From a checkpoint of a small transformer trained on Wikipedia: no biases in attention or MLP.
Each number is 128 + 24 x the weight over its row's rms, rounded and kept within 0 to 255. Layers, rows and columns count from 0. The size above them is the row's rms in percent of the matrix's.

# layer 3 attention key, 512x512, rms 0.046, rows 393-403, columns 320-383
size [108  88  97  99  88  89  99  84 104  90 116]
[[115 135 126 146 118 102 129 112 167 130 137 136 149 128 143 130 146 133 103  83 125 108 125 107  93 138 146 124 138 109 119 148 127 160 110 126 135 182 107 142  52 143  89 147 107 133 132 128 160 137 146 129 141 104 130 121 126  98 100  89 108  93 150 129]
 [117 138 120 115 130 135 165  96  98 164 108  96 111 134 143 129 136 106 155 122 179 115 143 147 166 103 121 131 100 159 114  99  92 108 151 168 151 131 161  99 141 158 148 144 131 160 142  78 123 146 135 144 117 111 153 106 154 162 195 138 112 103 140 164]
 [127 108 143 120 127 125 140 115 137 116 155 177 129 123 124 115  97 130 116 116 102 151 139 136 104 118 182 127 164  93 138 119 107  82 100 138 180  86 128 122 103 167  92 103 131 166 109 160 103 117  99 149 159 115 150  91 110 148 145 164 138 121 121 139]
 [111 114  77  96 134 129 146 143 169 131 145 123  84 114 152 126 139 101 115 155 127 156 133 143 108 122 120 128 112 143 132 111 135 118  80 160 121 132 129 155 124 123 132  89 132 104  89 122 132 113 111 120 138 112 115 114  87 209 165 151 152 124 121 121]
 [114 134 105 121 136 126 144 116 171 147 114 131 145 138 143 121 135 153 127 159 137 175  82 110 150 153 152 141 161 120 163 146 125 130 122 152 130 134 115  60  95 130 113 120 138 168 105 140 102  98  91 109 125 143 125 147  85 125 159 131 153 139 156 112]
 [160 137 188 110 135 124 109 136  94  87 128  98 138 126 119 146 127 121 119 145 145 150 134 125 151 114 139 159 173 128 116 132 125 110 115 106 112 155 137 160 122  75 145 155 162 122 115 127 121 148 116 159 159 114 141 123 147  91 120 148 117 103 166 122]
 [120 130 152 120 118 120 137 114 138 117 149 136 116 130 125 125 137 137 128 173 110 136 152 115 103 151 146 128 134 108 148 129  71  92  67 158 134 101 111 166 135 155 109  92 132 122 109 155 124 101 113 114 117 125 123 116  68 205 141 158 142 158 152 143]
 [104  98 150 154 145 143 140 150 106 139 140 122 137  98  74 132 113 131  92 127 152 128  96 127 122 119 124  89 122 142 163 131 107 120 105 158 126 118 131 134 152 177 144 151  98 115 142 124 158 137 164 127 132 178 152 124 151 157  69 106 161 129 169 121]
 [108 125 156 127 140 143 140 166 115 102 129 145 131 143  82 112 127 101 123 140 132 122 149 153 147 130 156 117 152 117 125 123 107 129 120 119 109 123 149  97  76 161  94 152 161 147 122 135 114  91 131 139 160 136 114 141 131 130 168 107 150 125 106 126]
 [111 130 146 116 144 120 135 133 137 130 158 192 131  96 153  99 146 153 134 165 121 119 126 145 119 115 112 148 122 133 134 167 109  95 107 170 145  96 122 122 120 110 109  96 162 148 154 133  86 131 120 139 134 127 110  83 142 169 149 141 146 130 137 111]
 [138  97 155 142 111  87 119  55 112 121 132 130 141 115 147 124 102 171 122 120 122 120 161  85  89 140 148  92 167 115  88 151 129 161 124 113 117 137 147 103 100 109 124 127 156 146 130 166 130 149 165 134 122 140 118 141 156 121 127 118 164 144 128 131]]
# layer 3 attention query, 512x512, rms 0.0457, rows 394-403, columns 320-383
size [ 89 101  92  92  98  94  98  96 105  94]
[[128  67  90  95 119 111 147 128 146 110 138  88  80  98  91 130 151 129 104 186  99 135 113 137 127 149 156 131 146 151 152 170 143  98 156 119 110 118 185 117 146 101 138 139 165 125 150 129 155 103 154 105 159 142 133 142 108 140 116  92 106 148 132 112]
 [142 164 146 157 137 111 132 112 106 119 120 152 108 134 136 118 106 133 144 142 146 133 141  95 165 117 110 121 161 121 122 168 149 103 122 152  55 125 153 161 141 119 114 129 161 116 132 113 108 142 136 133 151 160 119 139 150  97 124 105 133 146 135 143]
 [143 117 123 151 125 140  94 127 147 106 100 115 160 172 130 111 114 165 108 146 126  90 140 134 145 113 121 151 160 115 137 127 129 129 116 146 155 136 112 127 155 139  87 161 138 137 107 119  81  98  73 125 143 155 110 157 119  95 166  83 130 118 162 143]
 [146 161 147 138 150 117 115 146  89 130 123 116 159 154 129 142  97 191  64 148 115 126 152 106 106 126 121 145 114 115  97  81 164 155  96 178 147 121  69 151 108 135 128 125 121 134 102 136 117 123 120 144 172 181 103 161 129  91 174 142 126 127 147 101]
 [ 95 171 117 110 106 111 157 105 156 143 123 172 109  94  80 106 136 144 181 107 136 139 111 112 155 159 151  87 120 145 149 171 121 129 130 102 122 147 179 163 165 100 113 146 134 132 150 132 155 136 121 123  69 123  71 131 128 114 172 128 138 150 127 126]
 [195 138 108 131 144 148 130 168 130 157 138  93 149 146 138 115 113 165 131 107 144 132 148 124 159 134 118 133 112 107 111 137 159 126 114 126 125 127 144 143  64 165 107 123 210 155 100  95 124 120 122 105 120 111 140 142  77  88 149 107 136 109 139 177]
 [ 93  79 111  62 111 135 123 138 131 150 151 131 152 136 132 143 115  95 179 103 140 128 140 182 120 149 147 122 133 164 142 104  77 160 181  85 138 101 193 156 138 106 147 158 166 115 132 102 129 101 154 140  92  82 109 106 135 135 123 158 159 156 152 109]
 [143 131 110 137 104 117 114 138 151 167 126  93 184 164 164 128 107  88 143 117 108  91 153 113 123 114 111 147 127 130 121 149 134 160 138 149 149 158 183 159 159  95 134 122 126  89 123  70 128 121 113  99 116 116 136 136 115 139 122 116 124 141 133 182]
 [131 145 109 176 116 103 161 142 131 158 138  86 125 154 116 109 152 150  91  90 129 133 138  72 141 143  99 154 162 112 141 152 114 149  91 159 137 168 142 105 101 140 138 127 129 109  81  89 126 141 111 139 148 144 160 180 130 153 101  48 147  94 164 146]
 [114 122 138 120 160 139 120 101 104 132 123 108 108 120 105 114 123  83 119 112 166 132 117 105 152 101 115 112 130 125  99 120 178 119 120 138 120 142 128 133 154 168 131 101 129 131 137  91 112 133 100 147 124 108 167 135 134 119 153 102 155 151 136 133]]